Weights of a small GPT-style language model, trained from scratch on English Wikipedia.
Size: MLP 128 GELU, vocabulary 1074, 0.341M parameters.
Architecture: rotary positions, biases, tied embeddings.
Training: 139M tokens, 4242 steps.
Each number is 500 + 50 x the weight over the matrix's rms, rounded and kept within 0 to 999. Layers, rows and columns count from 0. Numbers have three digits each.

# down: layer 4 MLP down (transposed), 128x64, rms 0.06, rows 33-79, columns 0-63
# up: layer 4 MLP up, 128x64, rms 0.113, rows 34-79, columns 0-63
down33:573395499512550563557468535586518475426473548504448448522435470490474480531546460521486539464463459581426531484536480483544522522465481515519528595454558447480435611536419521517471529442477557
up34:502562443518493569527539518538573437511456425513484418477477413615507528565453464633509432502485555508509508626505442528490475427385489514522450464472501565538476474504489505530439504526483536
down34:494515502502451536486474463469469488535520495597574432598525570432510452435563512396556501473420642462480541505521538542478528543494490414523491539553549496449455495519352526400553475444518505
up35:508436377484539464443532450450521563478563543511511487506499494544487482466480491513510556575582566499454532570560540546518512507481480555436513519497458460535552510536569493507529408472511445
down35:457500481496456463538534410559518514404505558536528486463431459489509543449527512458569438584501453520453473471559559458484550425528494556536507509409509481549521455449486616463591504459510548
up36:635408408646573515506529490602487538516492432557467429457574552580446477507471598415459450539500480412512486573514425512474432513460471472427544521553490489433515495476516619518448522531492489
down36:456516414464419538602524422548505569609446594533426593368515508436497504564519428461544384473479426414621395499466486517550502404610540436527518533477479517532487490557435441544555492661451564
up37:435573480541408471524561523523491532448547456541470462508533487423504389439456494494426483474485596528445534457534477557482596508483404529526516603567487504496580496510352473567494441481563481
down37:517488592500475517399437526458558470492459530575522438504574553562390418516495457458544445548490411547573515519451543524586510510496487454441549404493580484483444546486444444535498548517569506
up38:417577511531550417456504554412465486460542555519427442564451449619543492486479577568463494443540471485497558493521473536427453433484582495540461526494540506573455533530385517505432492578409458
down38:510544490503471503474376532533518466428459497594544443518542443447529461530434591486572441532506432496539465487507478457524482418445401565516472555493570473548494550592581510471575502427497591
up39:508490461544570491481517531476534496542528476505492427549452447510566448517527483497518470536470517572442500489502418551497492524574488597539426532515470506462481423506550429449434533559549545
down39:406552579461542490502464451474449484454366446503543523451503549508568521416460483561483508540515517443430544519532525455596543502571467531465548446502562546484523474555536487462528443465566481
up40:442540476507604435457471481438411551531509460469420513536472590567448543485573525517544574573631446490497583503401554442511505493397479394475512448483503532501531473555506505515510502496392484
down40:479501447561493406535464537446411489449508441493433469486616497502560569485523436517432401492551480477593589623533497496517441487512499515596444454559489438497465563451509488512527468582577556
up41:539448498588483465493514648584538497461513490529503431498563501504530525525436591489531433442494475437574433542482394506457492518537495496474433500519520478553607512466458501456616514524549476
down41:422517517445544492468517470441484480586533471440502525487473390591504563440489422544532619554504494552437491481569560473538568459470474475495587509450528566433415472537468571459545504474471549
up42:489540483526540552473516514457534544463460421462495382492597460518460481472448517540464484478525442506602499445490542515410496461532497510515519515492457447497496565559392569541569552581467486
down42:417498463509483570532393437489493522487371500548535484417471472544565545481591433435513432515527485563400550511544542525562516451470537582461498407546572502522511486455427524498558570498531501
up43:497507559473515486543454499539453492502483423463525488636457543461559582510512506506539520593573611525473495549361449455474535519480530497449546549539465504431536495483526614490523432532443536
down43:532457536573511466531505490530484522560447563436498580449547483488415553489465486592521485489536372493535472469463454425492519400594488561445442530524536559559492445406505511557488488444554581
up44:478500502468643473508504441458531541543635423545472415516528474435470496468396457482472468591470431444525496475499483522410468609517494450457480501519511511535473405526485548498530530517448449
down44:488509560572389454510518457552562480484508476368575534397515525546515438511508490476513500521476560461519441538560540523503517443431575534442522554508501360465476486410571602511573468582409491
up45:448585512524479512512427491479444478432491556450498564482430518544516561491515485503529522447469478572538439488467560524485502520560564499471454421463573543467482464468514448447546541529534461
down45:529480512500501489537606493506519522547552456531518470539591474461455451506422533513447420549511553423485558514467479514548493482459473488505550504448401485481581543543459539494455455517500447
up46:393482528440607585446438483569509547618487470490488394528529533495430435503486458451471556482454516444601427501500556522497499450452446537513493489439523478454474394500529536535532476488488557
down46:486486542540543451528443620490471412466502478466481545471548479461489540456483494464523522582561482529473572513527504486551554544569481502509445428482478499522523525415422512484493443455567500
up47:490584451533557475581557528505486503529497532517569466482513481515537482529505493441587399441429430505459467482516535487460521487530484415503554520444487536437487474482394435522552428561598520
down47:483498576529517498503438478465493510485519431483411532539497473527470473404445498445462525552553577460481483528534502461546562524470473518564465545567454520594516543503542500430479497404476586
up48:427526487557546482508458525454512509495581518437470533487478545488511474586513523451519492474560525555504517533533443525460541476424529505391519547476427446477527467486564597558512554482528534
down48:420517553481523512518514506438452436422476523478590500467508542486524556451438491444475534534475501498420554542530543441407575451526516595610586492528561451511460459408421462497565538495529531
up49:504496420573542551504540554458459468505494412556537447516489480562485564501521517604423475400491409532588459519465380572559411478456478476435483537504468530565528516479469549596524566557423485
down49:557497541520494536449387436524544511421536494439528494542475513520465496592510416412563509405548468471531513410475541395500473563533524616529532435512395519508471584545514451534571572495480484
up50:458489473562486587564505544472485510554425501416448496465549445425453444553419510515503544549528467529514511527482476523448461455459530465534527523435532516436544462431517472453519510480479517
down50:491576545383483445524510442432444507543503505528521543448560496507500549525479545550454470449411531487488465522573577494500458507553488443542453472551484437565504558472486485448464543517511465
up51:486406415563493569620550504557436594449492576514541337523528514452492428394493507340555538502421624505536576454467425488445545517561525556369511528495527486517504495562475610511472506525433468
down51:443573574415459530459422571612562560557481459455460565489561475486509515562496446518547527464555450485471462531390520421426501453492578442485457504510482494506481590554538427428431506542539558
up52:417485481462479563479563385499606547522507481488477500481583509461451511413565482584541581568493532460530399508548488530521562488532537524489554454490470529541570457459578488482509489622466426
down52:467453527567473514487527430578537497461549452440479485530530521594433491544547471460572436442542426447459568485521534485581477461522379479494508561454539539518513480508503517390554424484566554
up53:474452501435560435534515575471594537472496543598436501567564499466593446486454499376481490486506499472576520532516461547506430467465510473487487597546444509576456522514537432507506502554454556
down53:516516566474466438506469510459584537477494422568520494457520478448476467527488523440485430476544438452431515491534538460503501479456493539487504626504574421552492499551490526495542533490545500
up54:482402496467452508565483472629525597420461513501462496492433560513434470510411528525481424506492505571568576616533482512455571466498464411441541531521524546481481506491467534514456434541484496
down54:503449577496487431516476523457511541533458443560557485456642510498534464528521513416451502501521423462508454449529495495541582473435555549474477528459493480574428590559463501546553499507477409
up55:522594511482487584483450426439528525513460576550513455517430584557458459460457455542488479480525465550499585484501525600481566476425569467475541433541413481446562487577496510429494562532436386
down55:476493575558525444511485480494518467469352455570448525462517511433517496522591548493503486538509483602435443441474476524539497501627514433555444517499469436531516538462491496507504505431487612
up56:585577449592478474548469441531514539451493492538542500526509600564496487420450475491459515542583559576531549393472490428467389458599490486502542538520437431461534524541466486506518512515498439
down56:505444396596523483463518448596473520438456502509552474483503501541440638443407452590560454483475545447482528565552471387476526511547434590414462496534540477540495449446556502425514501578483593
up57:423424537417480445547552575522485466436475596513509390598354468517532407477419481450437508566383493540550586444482469504449597570437519491507446542514517585486529580474574566565390489499492469
down57:508466498521442385517516514484535462503469539484504420373553580539623367480528509470474475497489552522470444520491557463485528515583491527462471581493507432528485541603525541494346520554549537
up58:460567439474543574492553538451517491543471472499451492491539460492454464552478518422487574405516516510497417475559519550427562467429484525529477432399503455521496505526576570406550468454564489
down58:506447520486585514461454599498476436468544478425487445385503542514498537513544476504497541539506514473474578476471467472543376503553528505462552518478516492485462563575418476542478512575605467
up59:539507397554503432564480456476540495519445506502457464542475517515453424497545488502516530515499490419518463552488473489504520490442440397462489528561516535452454587496523467446482525639537615
down59:502438515422486497505465527550476504522539541480499542450542538551499524569470468429443429466544448543436589496452551455435469460549477463596524457505543551496535529412510574443481496528486517
up60:503549450570438510535520525517445412533636542553431437546536519529484488460535491524528476491444530605539551581563436513512397498458511506448383490429559500524530466482500497475503523474544522
down60:573470474469571545444516503480520518453404483594506468465460444452555543485604551531507565561529451528425485550442474497496506522483405471604611488550377442473420517472509515525503475482582477
up61:438495526571556426507522504567478514523561541445566524505562542561427535532368466537493473531440441466498628517507618513430532567587563479424456561546441479459651488432443452550480450466458467
down61:494503562435491484558407511564426507406476354477450595518511457476524511545454586557552491439448508505537463522520517515579575472521490500497545462582448576532617369506583412406524486505474439
up62:518490498499534557532454511480506531536588475396520583480413511492475549473483457555402513421431562466497587441562508509491494457505509455583465499568444551518540532538459464535454474487499526
down62:412467550431523484535441537377465446481392505586524530538578501529558530416491483469492425539482457477524577599505547512564547514498410447508501460459500472565475515551503482496589443465550506
up63:537483476467661524540453456434555453513472579562429481545563424492451528465446510500470505479490515458512567426513465476425534537479525470546442465515478454548527540506489487551562543577535449
down63:499557558531507449428502522521486517537541565558538499390453541540409515555504461554487490501589464518467468562496405457472514504595478487473448458498559459468442479492411605427605569446463522
up64:422521447450517448444551628536506530503460561482546492486490566425558574463411423484384482489495464473474606486511583600491570524467505479475496474507447497490504497493469436492444457568449491
down64:464499443536521596500510511469506496426481502520523500534477499532532443482580550597488475546466387443530422434554492408501523587507430508478500577471483475578507457514588482527598451475498445
up65:490473577481507511479556477539543448479505403478508523452592529534496443550505456521569478524516581473526410505525524586512497408470566453490515469410504486521439481492530511530395491493478502
down65:457554421529466443472532521477500515497487530477447373567473467498523485430579641471467527439494444486509579620463598482490545571528454509528451518527436462511536521554446507497537467508455544
up66:395485365593512595457528468494527457584426532495619531524443548444454495553468467477544490536498493420524552509511439530485534514486458406493452558478463454489502510428537519522390522528556495
down66:532474561479541475533328600428378482518508565430433483436592533530562441518524575475498476450518566490518454531456473540535526500506504556529454450402603507514501495514541486447492493457556517
up67:499513409414560570519522612459459483534414583509416420538486512490553441466539491547410518547504473463450543405552520503428454489483505490435494556542506516502496575538525490425498497494407549
down67:425545466488458449444450580538449435470520556536532469408531464561573484566488516538475508499493483486433452447584540547517513510529526494585458557409582512589512469416515535535415481567415539
up68:516620478417533413507497547356445565536506540415518446510476532497483518523381506584476495555518461455457522504499470533552430552439507492463403503523465554513538492496471482436505474461494506
down68:451543432488432480515477504601436562488443566512465483611531461491572511492567463457500366530450507506507602500574539578527490567525468463533507486541517438528476481455533403447463594500384500
up69:408552545481491434453516414455481475580559416531531338540489531497433460449496532417495481551592606499571484468463596534517592549584461492503519477592486483463466456464479472584540575493499417
down69:506442451433535497531488551537451489521431598521421438475485528377542420504512470503427523470574516501449511500504618518535448425478476512539584572554483591582457529503556581506389480474473616
up70:530511463580448523486472519481492613493528599519440532477511554559536491524520526412523496571494491528582579489468373507517479494358481560484497521439491526444547487536444485451531504443479538
down70:471545513430466577369451434445520475584533512485568486524526538406542578478549477487522494443512493514460475498493585425444460501502515484543506525535547497535505568421448417571504570545508455
up71:409526505446506403414471510517632499555587471506478465521491508632609499495517548503469446461475530491508498543425428576452483373415448482557578559520556521520586559553471508394438478578430556
down71:426454484567529462498453464460549472389504522488510517467435460466539493468438605482624551541506555449468580544452577475465574520510476475537530493457537554558438429599493485444513550417474602
up72:478539517528545480421553414426495557417474577442549499455504456575409474447424522620525625602541509521550474506479483426567545445489464541539497556490473554398469502443530477526412504494523414
down72:557478556426462524551441567461487540544523495468554558480450421481558492477462543502447497483416492401499585499614489604495509477431509456430533434488493466536509561526564397535545616461517509
up73:472529526542452555532489417482457548448555544502440521472429529540527594580476542519506528499430518512568524568488474479552452585495558441465487562578514506540570501566497484531403475524389486
down73:442459499503487565503484480467538419448386434655529517544498434422470484555523580422541441494483485410529454442502512483465494492518518514484581512426550524554582495524442515591515487554552519
up74:546516508563475486553456403466424413527568492471519477523505533709601434547482496528498452556494509441488410583518441568513520461572524456579489504459561538471531471580476500481477494515511575
down74:462523500443529511455534569529518599479454571528534460472397441369473547518549533448457498558476554555556521411394562428511455552388541507464485613550519454525497477498565543499431567551463419
up75:517465544423458494583484398552515552505520491516438500491393584501528522493486579498560501509456527400594588451395406496457440523448575463485508539640483513430483483532523583493449484558476523
down75:502458471561512394457495489430497470571528444560510484458522450490497556449532454528530445466526536532511514582396471452583634484539398636479486554465478522407518471455489537501540452489529558
up76:512506536509623539363484509442593520625381531484469430554531469539433493507566505499513501503516541518432499486519524620493547503501515592493433564493507515568580569498440478533448562573499435
down76:479498499514483307534421531546489420528534466637511524514485507472562427491528533501443516563463502527569554499499445418505432442433554446539436575484559572510465465413535518438577529577530557
up77:471570473554443491506447508406550501500553569516521467539533495612494476527526590507510460461579567375473438597560480494441470450525471466543492472525426494533459591558467563450446462500434527
down77:512510439507402389528419534487483510473477435440448473435475585480537593387531619503629533474438560517558495583442505388443564572523467537517561577482565454504395432483517427572472480557501567
up78:489523540468484510502567433443535493472537427525410448533570429542482490499427442525507485538584556594495664471489498434406430581433475511497550537541437547515441457534433516464534456582527534
down78:455520568564506474409493426518603475462519416551496559528524489505473393411554493485512501512470523572508553515557499405519445577458475511474456479487541436583474552503547544452507556441468482
up79:537603485408490478534483430484488414557449549443458422530612520483566463520589505444434503523495599404543501454418537505479516578500555512534450584483502434539451469457520485472518508544512477
down79:439433559515522549527512509514508540525527464514576593586469496496451516446377459500566488495526494571518449463508576534513595449444481521466481457501544484495485475498464578485457541387425489